From a checkpoint of a small transformer trained on Wikipedia.
Size: width 128, MLP 512 tanh GELU, 2.09M parameters.
Each number is 128 + 32 x the weight over its row's rms, rounded and kept within 0 to 255. Layers, rows and columns count from 0. The size above them is the row's rms in percent of the matrix's.

# layer 4 MLP up, 512x128, rms 0.098, rows 391-417, columns 0-127
size [ 94 102  92  97  92 106 101  95 106 108  92  98  90  98 100  95  93  98 105  88  98 103 102 104  98 106  90]
[[129  90 106 129  66 142 101  90 189 144 135 123 108  99 150 128  85 138 161 136 141  81 104 110  97 158  94 100 150 177 161 142 111 108 165 142 150 116  59 128 117 133 137 112 109 133 173 144 165 127  94  84 141 147 144 157 160  70 135 128 130 166 121  86 216 136  93 166 191 113  83 104 183 136 158  66 139  76  99 134  78 174 131 109 103 152 131 184  93 192 144 158 126 134 108 143  66 133 140 204 149 114 131  92 118 135 138 127 144 109 159  98 162  83 129 166 188 147 123 105 154 102 140 142 124 135 205  85]
 [ 62  90  79 144 142 119 125 147 154 138 139 151 123 105 141 162 128 170 118 131  74  49 139 108 148 132 159 137 141 174 105 128 131 185 164 131 141 127  89 116 182 178 123 129 205 117 157  89 157  77 111 119  96 151 117  90 103 110  84 202 158  80 163  97  79 149 103 127 147  66 152 110 142 150 134 115 185 132 173 177 137 155  59 103 115 114 178 150  97 115 144 106 150 149 146 159 155  78 146 101 103 103 117 132 170  65 143 140 104  96 162  97 121 112 123 149 123 147 196 107 100 101  60 107 106 155 129  87]
 [152 144 163 139 141  98 123 147 140 107 144  86 114  89 117 108 122 126 124 124 116 129  87  85 181 205 130 117 138 106 137 156 128 108 145 148 133 163 144  78 108 178 105 149 107 119  75 146 135 142 110 115 133 145  65 150 138 138 118 153 125  87 136 164 137  91 103 117 111 174 116 165 132 136 177 114  88 166 187 188 162 115 126 146 136 118 148 150 141 183 166 139  45 119  93 142 169 105 132 101 141 113 106 114 107 158  86  68  43  58 130 174 119  53  68 168 153 204 138 137  94  97 113 141  69 179 138 155]
 [118 181  90 194 107 163 165 194 136 139 120  78 142  82 103 131 120  66 127 110 143  94  51 102 102 114 117  51 151  97 157 138 128 185 160 162 191  99 112 111 127 180 131 142 122 116 152  99 119  77 154 107 145 134 154 121 150  98 133 113 169 137 126 197 147 158 165 151  84 166 111 132  71 147 146 129  81  95 128 148 168 175 138 166  96 176 137  99 167 141 107 140 116 188 116 131 124 144  74 160  85 152 114 139  98 108 110 107 168  71 115 104  94 103 128 147 144 111 122  82  71  90  96 153 119 110 173 153]
 [ 76 115 110 164  29 120 122 134 121 162 127  98  98 118 219 155 103 104 150 102 133 124 136  60 102 117 143 104 169 177 154 181 139 170 157 149 158  57 123 116 130 126 176 146 145 134 121 132 158  53 138 120 123 128 194  98 118 110 118  97 100 140 174 141 125 166 151 125  88 150 148 136  92 137 183 151 143 137 138 136 140  89  95 104 113 134 107 198 150 139 131 104 100 140 172 156 121 156 175  95 118 168  81 133 103 151 160 141  84 130  90 145 126 119 160 128 144 175 142  77  80 146  27 101 111 102 100 136]
 [104 110 117 173 116 114 163 118 174 207 107 106 140 179  83 171 141 143 115 106 170 106 115  94  99 165 102 131 151 135  85 101 129 130 140  85  88 126 146 157 143 170 120 119 196 175 141 106 151  59  75  81 129 176 132 144 147 160 117 118 221 127  98 130  86 138 137 147 151 140 134 146 182  76 101  90 122 119 137 146 129 134 133 141 183 186 151  87 156 135 108 127  95 194 154 147 144 115  79  89  86 112 146 128 120 142 128 113  66  89  73 130 150 115 169 182 117 167 131  86 108  91  78  75 105 132  98 110]
 [124 120 107 121 109 112 203 157 183 114 182 139  83 135 137 157 170  98  82 168 146  78 103 112 136 112 181  38 149 102  92 114 155  98 178  87 121 127 101 170 142  96 118 101 169 160 157 147 168 131 114 143  95 110 106 150 124 105  95 154  94  71 118 117 123 132 129 113 119 120 162 144 156 169 123  96  86 145 107 178 150 139 115 153 129  84 148 191 156 159 119 162 178 131 166 171 104 116  36 112 169 173 116 124 120 124  28 101  77 104 119 135 145 103 124 114 143  88 108 146 105 138 146 195 132 139 164 113]
 [124 128 156 191 142 133 101 180 174 134 107 108 152  64 186 109 119 121  51 132 123 106 138 101 126 118  92  45 131 131  92 104 135 171 190 152 144 174 159 106 110  72 121 108 117 160 147 113 127 139 107 100 136 188  93 138  58 180 128 159 118  97 160 138 159 160 192 104 132 148 133 102 162 132 158  66 168 125 115 105  93 145 208 101  63 173 177 127 161 136 180 138 134 141  91 102  98 112 101 149 117 155 103  90 151 165 146 135 137  90 113  90 125  95 135 127 153 129 131 139  90  75 135 128 136 147 180  92]
 [113 135 122 128 128 145 102 144 160 136  71 183  39 114 169 112 113  71 125 175 156  49 149  99 120  99  97 171 133 140 143 115 141 146 167 162 165 106 175 112 142 121 163 128 163 124 111  96 176 149 169  62 115 151 159 113 157 102 160 109 101 145 160 122 103 136 164 144 117 123 121  90 144 117 242 140 173 119 135 109 158 163  90 124 161 117 177 125 139 143 125 154 114  74  89 104  82 148  96  92  60 158 100  99  73 166 141 124  84 115  88 131  92 131  93 107 181 165 110 161 127 117  81 146 115 119 107 162]
 [130 164 136 127 175 144 166 139 133 153 121  75 138 113 158 128  95 126 105 121 140  94 179  94 123  99 113 130 168  91 118 141 168 200 174 133 139  91 141 132 120 122 128 144 145 188 150  73 140  98 161 148 158 121  85  74 113 149 103 150 115 127 150 159  80 144 139 108 142  80 114 118 140 104 201 113 158  87 171 141 113 180 189  82  59 181 116 126 162 115 139 112 128 121 137 143 107  56 114 101  89  91 121 110 119  88 140  97 165  82  89  77  91  79 152 176 111 197 111 131 103 158 121 104 109 207  89 175]
 [113 161 116 107 162 134 177 102 115 128 163  91 112 116 130 170 113 140  88 143 110 172 168  80  79 134 111 153 166  85 128 106 147 122 162 158  67 146 121 127 164 184 124 140 171 125 154 118 140  88  96 131 124 104 154 101  75  63  60 169 127  46 107 153 105 123  96 113 126 125 142 124 106 120 134 102  93 139 125 131 146 174 171 151 181 107  87 154 148 123 145 119 131 158 178 153 169  89 146  84  96  77 144 137 124  95 111 126 151 118 111  51  81  81 138 172 237 127 132 140 125 123 163  69  99  77 122 150]
 [ 90 146 139 173 114 131  93 165 113 185  95 119 110 106 123 148 171 126 120 106  88  28 144 102 100 127 141 123 144  73 121 125 158 130 134 118 156 114  66 122 182 128 144 142 171 114 104 159 132  90 139  71 146  97 119  81 119  90 158 185 164 117 161 101 149 166 157 199 150 103  88 163  96  89 165 138 145 187  80  76 173 129 165 112 134 105 142 103  85 155 105 120 150 103 146 177 172  98 143  77  99 134 102  97 132 102 130 106 163 100 113  63  94 156 152 157 130 126 145 148 124 146 133  83  84 210 124 166]
 [147 115 121 130 123 156 157 125 176 134 120 162 133  79 136  85 114 116 140 123 116 102  99  42 120 185 137  81 142 114  89 149 170 123 161 182  74  71 134  70 107 109 133 159 102 146 146 111 126  70  67 155  85 122 119  86 113 178 123 169 174 152 171  92 155 183 136  96 164 131 159 143 131 136 118  97  72 106 112 127 163 119 153 157 139 120 158 174 136 164  84 103  84 163 137 103 174 101  77 156 140 112  78  97 151 121 100  95  93 120 162  59 136 131  83 213 121 120 143 123  80 121 141 119 130 116 178 169]
 [101 122 104 159  88 126 162 108 184 191 144  57  50 143 149 137 113 143 137  99  93  66 159 127  83 144 144  88 155 113 136 107 142 156 135 108 138  95 137  98 143 134 170 113 171 172  55 139 156 125 106  41 117 131 131 108 144  94  62 154 174 128 164  89 162 150 143 187 150 132 150 176 116 152 153  88 158 126 153 151 154 140  95  81  87 159 170 151 143 167 139 128 104 215 170 107 176 134  88 141 140 173 107 102 116 151 145 133 136  99  97  77 145 139 144 119 120 141 134 114  89 110  91 152  89 144 154  79]
 [110 113  90 150 107  90 157 128 141 195 140  88 115 148 196  97 108 122  98 146 158  95 110 128 107 126  83 142 112 103 141 161 122 186 134 123 103 155 150 146 192 154 111  63 158 195  80  78 132 136 132 105 145 161 150 115  91 106 121 163 175 127 149  76 156 147 227 142 139 124 160  91 114 157 168 111 157 168 121 134 151  89 100  87 113 184  89 126 122 109  79 130 114 148 119 124 123 171 149 103  66 146 132 102 116 171 137 145  89 175  49  79 114 118 147 120 118 132 162 158  83 113  66  88  96 169 149 133]
 [108 222  86 102 119 123 184 146 176 160 129 121  87  96 120 135  89 145 154 107 107 125 108 121 106 164 118 146 139 128 164 135 137 131 212 153  95 113 140 114 127  97 143 118  95 115 128  97 137 103 134 141 182 157 146 140  73 180 108 194 112  42  86 178 125 100 137 189 172  98 126 127 117 108 119  28 118  88 175  90  85 200 114 174 189 153 165 145  87 166 151 112 133 145 169 106 141 125 159 139 109 111 135 128 131 147 135 156 183 106 112 103 118 110 143 176 119 118 123 144  87 129 132 104  92 110 115  89]
 [152 130 120  90 120 137 148  95 118  96 103 126 126 134 110 134 126  95 146 192 151 110 146 116 109  88 141 116 195 110  88  62 170 152 162 131 103 117 101 139 147 181 122 130 193 122 121  87 139 141  95  75 104 120 140 106  96 182 182 124 194 148  94 130 123 137  61 187 144 134 131 115 171 126  99 137 120 159 138  94 180 189 134 157 162  81  89 178  68 157 107 166 130 164  64 114 111 105 139 102  67 154 126 128 127 160  43 140  97 125 158 126 112 116 172 168 126  56 112 134 147 108 129 130 118 128  61  88]
 [149 177 156 141 157 103 148 108 141 112 129 106 104 219  95  77 107 199  98 143 141  99 142 122 120 190 131  96 166 134  61  22 180 104 146 120 109 134 135 145 127 145  97 108 121 165 117 116 126 108 122  74 156 135 128 132  53 104 110 139 165 128  99 130  74 132  86 132 156 141 140 171 169 117 128  87  86 143 144 132 142 144 192 190 169 111 171 111 140 181  89 121  96 187 129  98 119  86 126 106 108 149 104  90 142 129  81 105  80 109 123 121 128 110 135 172 128 101 156 150  63 142 137 105 107 187 130 156]
 [ 95 175 140 129  48 108  97 138  99 145 112 170  59 105 124  83 167  66 145 124  70 124 135 102 148 138 158 120 121 124  53 123 143 140  95 172 197  62 126 171 150 193 174 171 165 122 161 134 143  45 166  99  94 173 126 163 133  90 196 109 125 133 107 159 121 174 111 146  88 149 174 101 150  94 100 129 116 182 144 123 147 142 134 117 144  81 150 142 121 150  60 130 155 162 149 132 121 141 155 113 105 154  69 120  90  86 135 162 148 133 127 149 140 139 112 157 165  95 119 112 123 103  97 113 108 117 116 172]
 [112  97 119 171 149 123 146  89 152 124 162 101 110 104 117 153 144 129 126  98  80 139 130 109  99 151  90 135 158 112  78 101 138 101 128 176  85 131 167 111 230  80  86 120 169 128 136 186 131 144  98  78 132 157 167 143  83  91 153 170 108  91 121  77 140 136 140 148 169 154  55 127 160 124 128 130 141 160 187 128  82 146  90 109 111  88 168 136  43 155 176 172 172  84 107 196 116 118 129 107 154 121 168  99  87 150 119 157 127 150 118 110 105 109 101 127 143 214  98  97 140 159 114  75 103 129 157 128]
 [121 113 107 110 134 160 114 156 184 152 183 140 129 145 142 123  43  69 137 142 128  73 135 101 133 150 117 127 138 164 146 163 162 136 111 147 186  72 141 148 136 166 117 138 172 148 172  48 112  71 140 125 114  94 177  82  78 134 140  93 162  97 174  59 138 161  90 122  91 113 158  99 162 147 166  99 124 138 120 171 102 181  91  98 155 104 110 179 110 109  68 116 149 120  92 142 160 103 113  74  84 152  79 126 167 129 122 135  86 107  84 111 110 135 110 129 118 140 137 151  72  93 118 133  92 191  73 138]
 [135 201  95 174  97 127 110 171 162 109 106 139 114 109 134 133 116  68  82 136 104 113 131 117 135 122 136 152 157 113 112 116 138 147 124 164 143 143 143  77 131 171 124 113 140 147 138 118  70  90 106 137  91 190 144  81 109 139 145 139 167  64 108 148 103 172 159 139  67 161 125 132 104  99 159 112  85 180 170  70 154 172 127 180 139 103 140  94  92 139 158 170 121 169 107 118 106  81  61 192 112 151 118 146  99 173  79 151 157  89  74 164 130 103 132 142  94 172 117 184 107  73 114  57 102  89 107 162]
 [137 194 134 131  99  99 177 144 115 131 167  97 123 174 109 152 104 162  65 158 164 100 118 109 110 163 144 171 152 112 116  96 147  76 137 151 100 106 102 123 122 155 149  84 189 186 187 138  90  72 114  94 153 145 175 121 114 133 129 143 126 108  96 133 119 117 154 186 102 144  98  82 204 131 165 112 116 147 109 187 132 114 157 140 160 129 144 210 133 117  98  78 151 157 138 130 124 115  92 126 130 110 105  60   1  86 146 106 125 126  97 135 135 107 118 171 110 127 184 105 107 113 108 123 129 131 179 142]
 [121 132 144 155 155 148 139 105 159 127 122 109  72 159 153 142 146 126  93  99  74 149 127 105 149 149  81  85 148  55 106  67 138 154 129 206 180  77 184 111 103 172 119 148 151 182 163 140  90  17 138 105  93  88 110  83 144  96 142 127 226 129 102 107 134 163 156 129  91 165 148 115 103 170 127 109  95 134 140 145 129 146 155 132  94 109 144 122 132 140  74 153 109 118 161 125 150 123 139 156 140 110 134 148 140 132 141  68  68 139  93 141 153 133 104 158 113  71 119 134  54 118 123 142 119 180 127 176]
 [104 159 139 150 111 101 161  80 101 120 159 142 108  88 172 123  54 122 106 165 140 135 164  18  98 110  92 125 200  67 148 191 157 171 212 150 150  68 152 146 140 119 174  93 172  96 127 140 140 136 114 132 155 103 105 158 140 159 151 144 148 104 147 141 151 146 157 124 133 116 150 121 107 180 120 154 103  68 173 195  84 141 154 155 164 114  75 146 144 132 110 124  81  86 125 134 144 127  81 157 153 144 105 110 127 125 128 130 145 124 147  94  73 111 118 135 156  95 133 146  87 117  89 180 108 155 189 121]
 [ 79 107  64 109 133  64 121 143 129 158 114  68 137 107 114 116 136 100  81 169 147  94 145 126 137 134  71 121 147 125 175  79 138 173 146 148 116 193 101 111 180 105  88  75 105 168 145 111 167 121 139 143 159 113  88 127 119 140 149 182 165 112 135 184 117 147 147 140 145 174 114  94 165 162 172 132 131 146 134 136 141 113 132 152 163 153 191  62 108 114 137 179 154 143 120 133 196  95 126  90 158 118 121 113 128 143 125 136  95 104  75  95  98  83 145 159 109 172  87 121  57  46  66 157 111  83 127 161]
 [150 158 108 105 145 174 132 156 100 107 134  90  87 158  97  88 132 165  73 135  65  42 145 125 137 118 128  81 183  73 133 118 160 151 181 113 121 131 173 122 157 173 149 115 103 138 140  99 146  83 129 116  89 133 149  73  85 136 172 153 104 102  93  85 175 130 100 126 128  52 123  96 101 128 154  34 178 133 120 147 174 134 163 147 123 195 129 132 140 208 104 145 162 114 139 149  91  80 161 106 104 128 138 117 125 145 103 129 129 186 106  73 111 126 164 169 146 127 110  96  86 145 161  96 119 163 134 121]]
# layer 4 MLP down (transposed), 512x128, rms 0.085, rows 391-417, columns 0-127
size [ 91 104  88  97  96 106 101  92 102  94  90 102  89 101  97  90  97  98  99  91  84 110 102 110  94 104  87]
[[ 73 193  98 152 118 152 151 146 138 147 157 145 113 113  94 117 149  96  53  91 114 143 135 158 113 133 149 104  72 187 154 179  58 133 102  86 138 158 130 191  97 122 156 175 150 104  55 185 127 120 150 201 143 129 171 187 104 155 129 131 106  91 147  96  94  78 108 172 114 123 156 125  89 143 159 141 103 141 169 141 125 131 169 129 173 165  99  91  99 121 115 127  74 105 124 144 137 184 162 137  98 112 166 154 135 128 127 111 165 153  77 146 108 130  69  78  62  84 111 159 150 129 145 106 110 109 119 164]
 [114 153 155 159 121 168 102 149 159 131  71 112 139 129 123 163  86 143 149 171 210 150  87 102 143  99  57 140 133  38 150 106 204 170 139 182 153 115 117 128 174 148 197  75 143 144  84 124 148 167 133  99 182 105 133 146 105 121  45 173 131  86  82 134 122 127 184 152 123  72 146 165 146  88  91 108 111 135 118 121 160 175 124 107  74 127 142  99 116 151 100 151 130 125 146 113 108 112 129 174 119 101  91 201  92 129 115 113 109  94 114 123 147 121 144  75 124  97 118 110 129 161 127 133 134  90 177 107]
 [180 150  44  99 142 165 144 134  98  92  93 151 126 141 129 168 114 110 116  87 129 112 103 120 150 122 133 103  87 115 126 138 119 199 159  79 106  93 154 114 179 148 112 115 122 141 121  40 139 104 175 152 108  52 118 118 138 139 133 127  92 129 154 178 126 145 127 145 125 132 130 112 158 120 107 137 168 156  98  54  74 146 157 142 177  96 151 122 154 144 140 169 177 157 154 138 109 147  87 178  58 149 103 176 147 124 172 163 139 127 108  83 116 173  92  85  92  78 164 113 165  63 192 102 120 165  94 120]
 [128 141 101 128  59 124  92 100 138 117  93 161 158  90 125 139 109  97 142  82 100 132 140 117 172  80 133 119 169 194  72 129 149 120 135 121 155 103 146 123 133 108 140 122 158 220 100 134 145  83  97  67 117 176 134 100 108 124 113 101 115 105 147 153  96 133 124 105 114 146 160 115 137 110 178 133 165 143  77 115 101  79 179 125 170  96 154 154  86 121  67 141 225 174 148 148 228 108 100 172 158 124 102 123 171 158 142  96  75 148  96 161 120 140 150 131 132 104 124 116 148 139 135 180  77  84 152 162]
 [141 142  79  82 101 158 113 133 117 165 171 151 184 170 132 178 134 138 118 102 149 114  71 131 108 139 115 141  55 111 112 145 110 129 114 172  87 193 129  80 111 129 139 129 115 124 178 106  86 191 120 151 125 103  88  85 126 173 102 164 123  43 172 113 117 131 159 117 169 127 132 128 192 144 117 139 156 128 120 106 107 150 102 113 129  94 211 158 159 139 155  69 114 122 141 142 143 164  75 125 134  80 139 140 115 157 165 116  66 158 162 130  12  95 190 145 109  90 116 121 112 133 118 122 107 115 118 151]
 [ 84 192 115 145  84 123 175 143  77 143 180  61 172 107  89 132  84 104 164 138 146 102 148 137  83 115 108 108 117 116 142  95 157 131 115 138 165  83 162 139 162 162 146 104  70 123 121 134  79 206 120 143 151 102 190  58 112 213 153 129 129 143 128 178 116 121 150 157 144 154 115 165 140 159 193 129 157 148 102 150  61 117 130 143 143 149 115  97 172 100 157 117 157 122  90 101  97 124 128  59 174 148 142  71 144 158 143 109  95 102 136 131 116 112  84  82  75 110 186 153 136 129 101 139 120 148 103 134]
 [175  98 135 181 106 183 178 143 115  51 169 179 105 174 122 143 128 123 110 148 123 161 164 114  75 144 129 154 100 130 118  68 137 119 110 116 116 174  87 106 143  66 158 105  91 169 140 157 122 183 138 126 126  87 153  71  92 138 122  90 119 152  44  86 149 165 113 137 153 102 107 113 134 182 143 126 156 137 126 155 120 148  83  39 135  77 102 159 139 138  88  96 105 154 157 119 214 135 106 131  64 118 136 144 107 128 197  97 135 109 152 164 149 125 175 111  93 108 148 146 121 152 128  97  98 144 132  99]
 [114 126 212 142 136  56  77 129 101  69  98 196 154 113 140 133  92  95 165 110 176 105 134 139 119 136 118 128 131 175 155  89 144 134  80 109 130 137 131 172 129  82 138 125  87  99  89 116 142 215  96 100 153  80 129  76 115 152 136 162  91 107 188 142 148 149 177 147 159 118 154  74  94 131 146 117 138 172 104 136 183  96 135 144 147  92 179 174 137 131 117 189  95  89 157 149 145 113 147  96 178 103 105 111 169 189  86 107  87 153 102 160 127 161 150 138 134 148 123  70  86  98 151 123 135  93 105 115]
 [149 140  96 127  87 173 151 118 120  89 137  81 141 105  88 162 170 149 191 125 187 167 105 108 150 103 189 131  82 150 134 128 159 156  94 157  79 114 108  94 134  98 155  91 154  85 109 150 168 143  84 153 144 135 129  72 108 153 142 161 133 126 144  89 119 102 148  56 200 188 114 190 140 127 107 141 131 149  94  66 128  86 183 103 153  48  95 125  79 143 158 116  99 179 142 103 142 109 124 118  75 119 149 136 139 117 146  82 102 163 130 154  80 141  76 162  94 111 102 127 111 155 160 137 164 185 125 102]
 [ 65 142 171 144 237 123 109  83 133 109 120  90 107 133 168 125 138 107  89 111 159  85 172 144  77  96 140 128 146 149 117 105 167 111 108 155 120  95 136 135 125 133  90 149 171 106 220 128 138  97 134 159 153 121 137 150 125 132 156 115 118 127 197 107 145 114  97  98 143  58 150 101 112 164 139 137  97 181 106 103 207 111 153  94 107 148 133  87  87  77  97 131 155  88 141 113  90 157 146  98 163 134 138  95 121 123 122 195 126 180 110 146  44 156 101  76 136 145 110 154 179 100 104 106 135 175 131 124]
 [140  81 115 190 165  88  98 102  85 133 122 156 165 116 105 110 119 111 138 143 178 137 161 181 139 140 144 155 114 144 119  98  83 151 141 127 140 129  96 157 167 112 180 114 149 141 144 138 108 178 128 113 198 132  95 151 144  93 150 136 152 154 113 114 133 111 107 107  82 154 125 110  91  99  68  62 152  47  83 153 132 147  85  98 102 183 126  85 108 162  77 168 105 162 101 153  79 112  48 128 186 118 169  96 133 138 115 188  79 205 128 166 168 161 108 109 149 115 121 166 132 129 103 162 128 151  76 151]
 [140 139  54 116 152 123 153 101 130  89 100  86 101 100  67 100 138  76  88  89 166 187  76 112  90 135 155 114 107 161 112 104 108 119 127 154 162 113 134 193 149 141 116 128 137 162 150 107 125  97  90 118 109 146 142 155 135 164  94 141 135 154 121 164 113 124 146 134 160 163  64 140 170 182 128 167 117 148 168  99 148 144  82 137  73 166 154  92 158 164 141 106 107 153 118 126 108 176  96  98 151 116 190 165 138 186 134 111 125 149 131  76  86 124 140 141  78 132  67  35 143 178 152 187 174 183 135 126]
 [168 154 152 121  99 157 137 179 125  70 144  61  67 108 156 160 109 172  58 167 164 162 154  40 108  48 123 124  97 112 187  98 165 135  98 111 128 125 195  91 151 179 168 152 147 112  55 124 116 142 111  66 175 117 133 144 134 122 134 120  98 152 160 125 150  57  82 135 151  86 181 148 143 144 130 137 128 145 131 139 156 144 139  94 139  99 112 113 170 125 113 127 157 162  86 116 109 131 178 113 102 168 131 110  89  97 132 130 131 121 130 129 128  92 135  96 163 140 131 139  84 103 208 128 144 171 158 153]
 [119 137 162 155  55 104 121  90 131  87 136 160 104 114 117 157 117 125 135 191 137 188 118 115  92 141  84  32 157 102 129  91 163 139 130 137 159 151 111 124 188 156 191 113 143 109 173 104 131 115 124 139 122  90 117  85  86 126 146 199 112 117 147 147 124 147 126 112  72 191 107 124 116 107 182 138 118 134 128 113 196  83 154 144 123  88  86 111  56 107 121 184  99 143 140  94  78 135  95 109 100 141 134  93 190 150  88 114  69 165 115 148 113 126 179 118 137 155 105 128 192 129 156 153 163 108 153 176]
 [161 187 131 135  90 165 110 141 153 133 118 185 119 115  98 172 152 125  80 189 162 168 106 155 121 126 158  68 108 144 115  79 124 149 146 136 107 123 160  85 122 166  54 178 150 101 119 140  82  89  64 117 126  93  83 121  75 183  50 188 141 118 138 148 133 100 160 146 184 139 147 167 105 116 115 186 149 130 135  77 116 145 114 129 113 115 134 167  65 113 191  79 114 129  79  65 111 114 157 148 104 173 139 123 132 101 135 121 116 112 200 133 130 126 158  95 144 128 162 101 155  82 170 122 135 139 165 130]
 [127 128 163 145 116 158 129 185 122 118 161  99 141 113 129  80  95 104 166 155 126 187  70 170 129 132 131 104 164 111 131  99 110 121 134 122 157 144  96 131 117 196 139 154 176 105 156 115 100 130 122 119  77  51 173 121 178 144  55 146 108  93 117  98 165 167 165  90 117 140 100 129  65  75 115 187 146 114 179 140 111  88 147 121  75 122 185 158 103  97 149 159 148  81 158  61 126 139 112 126 128  95 110 100 110 163 120  81  88  73 106 153 125 118 171 134 189 139 125 144 108  95 141 219 144 140 165 125]
 [117 149 145 139  91 118 136 106 148 102 189 131 112  92 125  48  75 117  72  83 107 119 169 164 140 125 151 130 111 170 177 162 130 106 158 129 156 163 122 111 130 108 142 111 119 166 120 160  94 126 140 190 137 124 121 137 182  88 137 136  82 120 168 109  40 167 111  81 168 116 139 152 133 147 173 120  96  40 135 173  91 158 114  97  97 150 156  91 148 113 133  88 131  87 162 147 153 106 146 161 193 171 149  81 151  84 171 132 170 170  86  89  96 198  97 102  82 131 127 132 152 129 163  94 126 144 149 148]
 [155 129 134  75 188 141  86 170 137 103 131 133  91 171 132  76 108 132 128 101  67 150 156  97 169 136 150 160 137 139 179 129 167 107 111  99 125 105 133  88 131  70 143 113 180 129 142 150 131 116 120 141 107 154 117 115  78 115  63  79 114 129 197 172 160 111 108  98 162 137 177 107 170  83 135  85 112 128 150  88 146 124 136 202 135 212  92 173 149 183 104 101 155  42 142 143  97 136 186 106 127  99 156 122 161  96 100  83 174 166  82 102 136 123 119 126 154 107 166 120 155 152 104 164  92 143 109 121]
 [ 85 158 131 138 161 124 112 124 122  68  58 124 129 152 144 141 125 130 179 115 113 142 100  67 191 192 117 162 150  98 125 111 115 160 132 110  88 121 123  92 121 106 102 106  99  75 135 112 175 154 132 129  70 105  93 100  89  97  72  96 121 134 152 104 155 115  80  91 131 100 141 165 178 110  97 166 151 151 146 164 103 149 166 104 163 138 143 127  60  83 103 105 146 118 159  75 102 168 171 163 137 143 156 143 160 111 170 151 195 119 172  91 151 188 122 144 143  99 135 174 130 167 128 169  47  99 154 183]
 [131 116 114 153  85 155 127 176  71 114 136 132  86 186 152  78  58  95 146 121 156 151  81 147 175 132 152 181 179 158 138 109  70  92 122 149 147 136  51 111 118 141  95 148  92 175 133  73 104 156 148 187 143 110 116 188 129 143 118  92 141 122 136 120 147 110 105 117  91 159 156  99 139 147 128  88  93 155 100 124 194 110 128 109  39 110 143 158 172 144 105 158 124 182 127 118 141  87 134 128  70 179 184 118 137  92 153 117 130  63 142 141 192  92 138 147 111 122 126 159 153  79 126 160 149 100  99 141]
 [132 149 172 139  91 113 155  85 147 108 167 144 106 130 171  84 139 111  86  97 166 163  93 176 161  79 166  99 148  96 141 168 205 111  58 110  94 110 155 110  81 137 105 165 132  40 179 154  89  88 168 111  98 105  96 100 130 151 131 137 126 151 131 128 104 135 150 142  98 139 117 139 139 106 178 116 136 174 120  80 125  72  80  93  77 118 125 139 162 159 108 178  88 158 111 117 129 107  82 204  87 146 119 140 158 168 110 157 106 100 116 177 102 135 116 112 127 129 157 122 135  89 152 127 196 181 183 108]
 [134 163 175  85 127 171 144 151 169 123 120 159 170 108 155 119 163 158 125 156 151 118 112 108 127  96 104  73 140 142 150  98 178  96 157  90 109 166 133 162 150 103 174 129 172 145 137 157 122 121  81 152  79  89 148  95 141 118 116 124  76 122 142  99  68  72 146 117  90  70 138  84 160 207 116 140 141 154 119 124  39 114 124 146 126 132  83 110 127  78  77 138 126  82 165  95 151 137 153 145 102  91 126 141 176 106 116 175 196 103 120 116 153 125 152 122 218 113 146 139 126 150 130 127  92  47 143 184]
 [105 163 130 117  78 149  97 164 100 113 114 134 106 139  89 170 138 155 126  54 151  63 161 158 145 106 209 142  94 207 155 187 101 113  75 120 123 149  67 118 116  88 131 135 139  79 127  69 127  96 121 165 133 172 166 131 128 177 148 123 147 110 133 106  81 137 107 162 119 199 133 119 136 112 150  89 111  96 178 104 120 183  93 129  40 136  98 181 131 141 167 162 130 118 196 154  92 153 119 114 137 134 115 127  86  69 148 148 101 150  97 135 128 113 130 149 121 155 175 105 115 142 119 168  74 101 132 147]
 [158  64 116 136 119 189  82 121 146  80 111  80 138  89 164 111 118 124 141 193 159 150 127 133 158 127  78 115 149  89 121 131 129 133 137 151 116 138 181 130 153  79 162 104 102  50 150 170 157 182 150  71 100 138 150 113 121 142 121 131 105 132  86 146 127 121 111 108 111 117 122 130 145  96 124 138 105 134 123 153  88 123 103  80 148 132 127 132 125  44 156 129 152 143 101  74 119 182 165 133  92  91 114  72 209 189 166 117 144 139 128  78 169 173 141 118 136 225 126  85 155  95 140 100 142 140 204 138]
 [125 165  90 108 135 143 147 116 128 101 139  58 132  91 139 133  81 143 191 114 135 104 172 115  67  66 119 110  72 154 131 131 190 110  89 123  87 117 146 139  85 186 140 170 113 102 162 129 135 140  95 107 128 110  96 129 136 115 187  90 120 107 107 118 137  43 126 123 143 110 141 206 126  84 177 194 127 171 171 112 151 122 113 111 115 132  94 154 156 144 104 186 108 118 170 120 170 129 105 174 122 163 117 181 102  62 117 104 119 167 128 147 109 148  92  90 142  66 188 116 176 148 187 106 119 110 123 144]
 [150 143 199 121 179 166  97 150 132  88 122 143 162  57 135 155 154 151 129 153 179 149 143 150 160 101 141 102 133 130 152 117 128 216  91 181 124 134 143 105 155 156 102 119 129 134  93  97 194 155 145 113  83 128 144  71 131 153 116 160  99 101 103 144 137 125 192 167 209  83 148 106  87 110 122  72 121 163  89 100 130 105 154 135 164 127 101 110 129 143 136 172 156  88 119 125 189 167 106  98 132 121 150 136  81  63  79 169 108  86  73 121  88 139 133 138 110  96  74  90 101 112  99 131  89 169 124 164]
 [175  57  93 135 209 181  96 117 117  79 100 153 141 114 135 109  97 129 166 128 154 105 116 135 166 195  99 191 122 142 171 118 124 160  49  99 116 177 176 164 114 156  87 125  86  95 146 194 121 117  88 111 128  67 112 169 150 124 143 123 181 127 129  91 139 106 110 138 108 104  92 144 142  90  88 172 144 138 122 104 103  66  98 112  97 172 115  84 156 161  94 136 170 150  92 132 132 127  97 121 158 141 174 120 175  65 115 136 201 131 101 125 118 138 134 136 136  87 101 176 162 144 146 113  90 123 157 109]]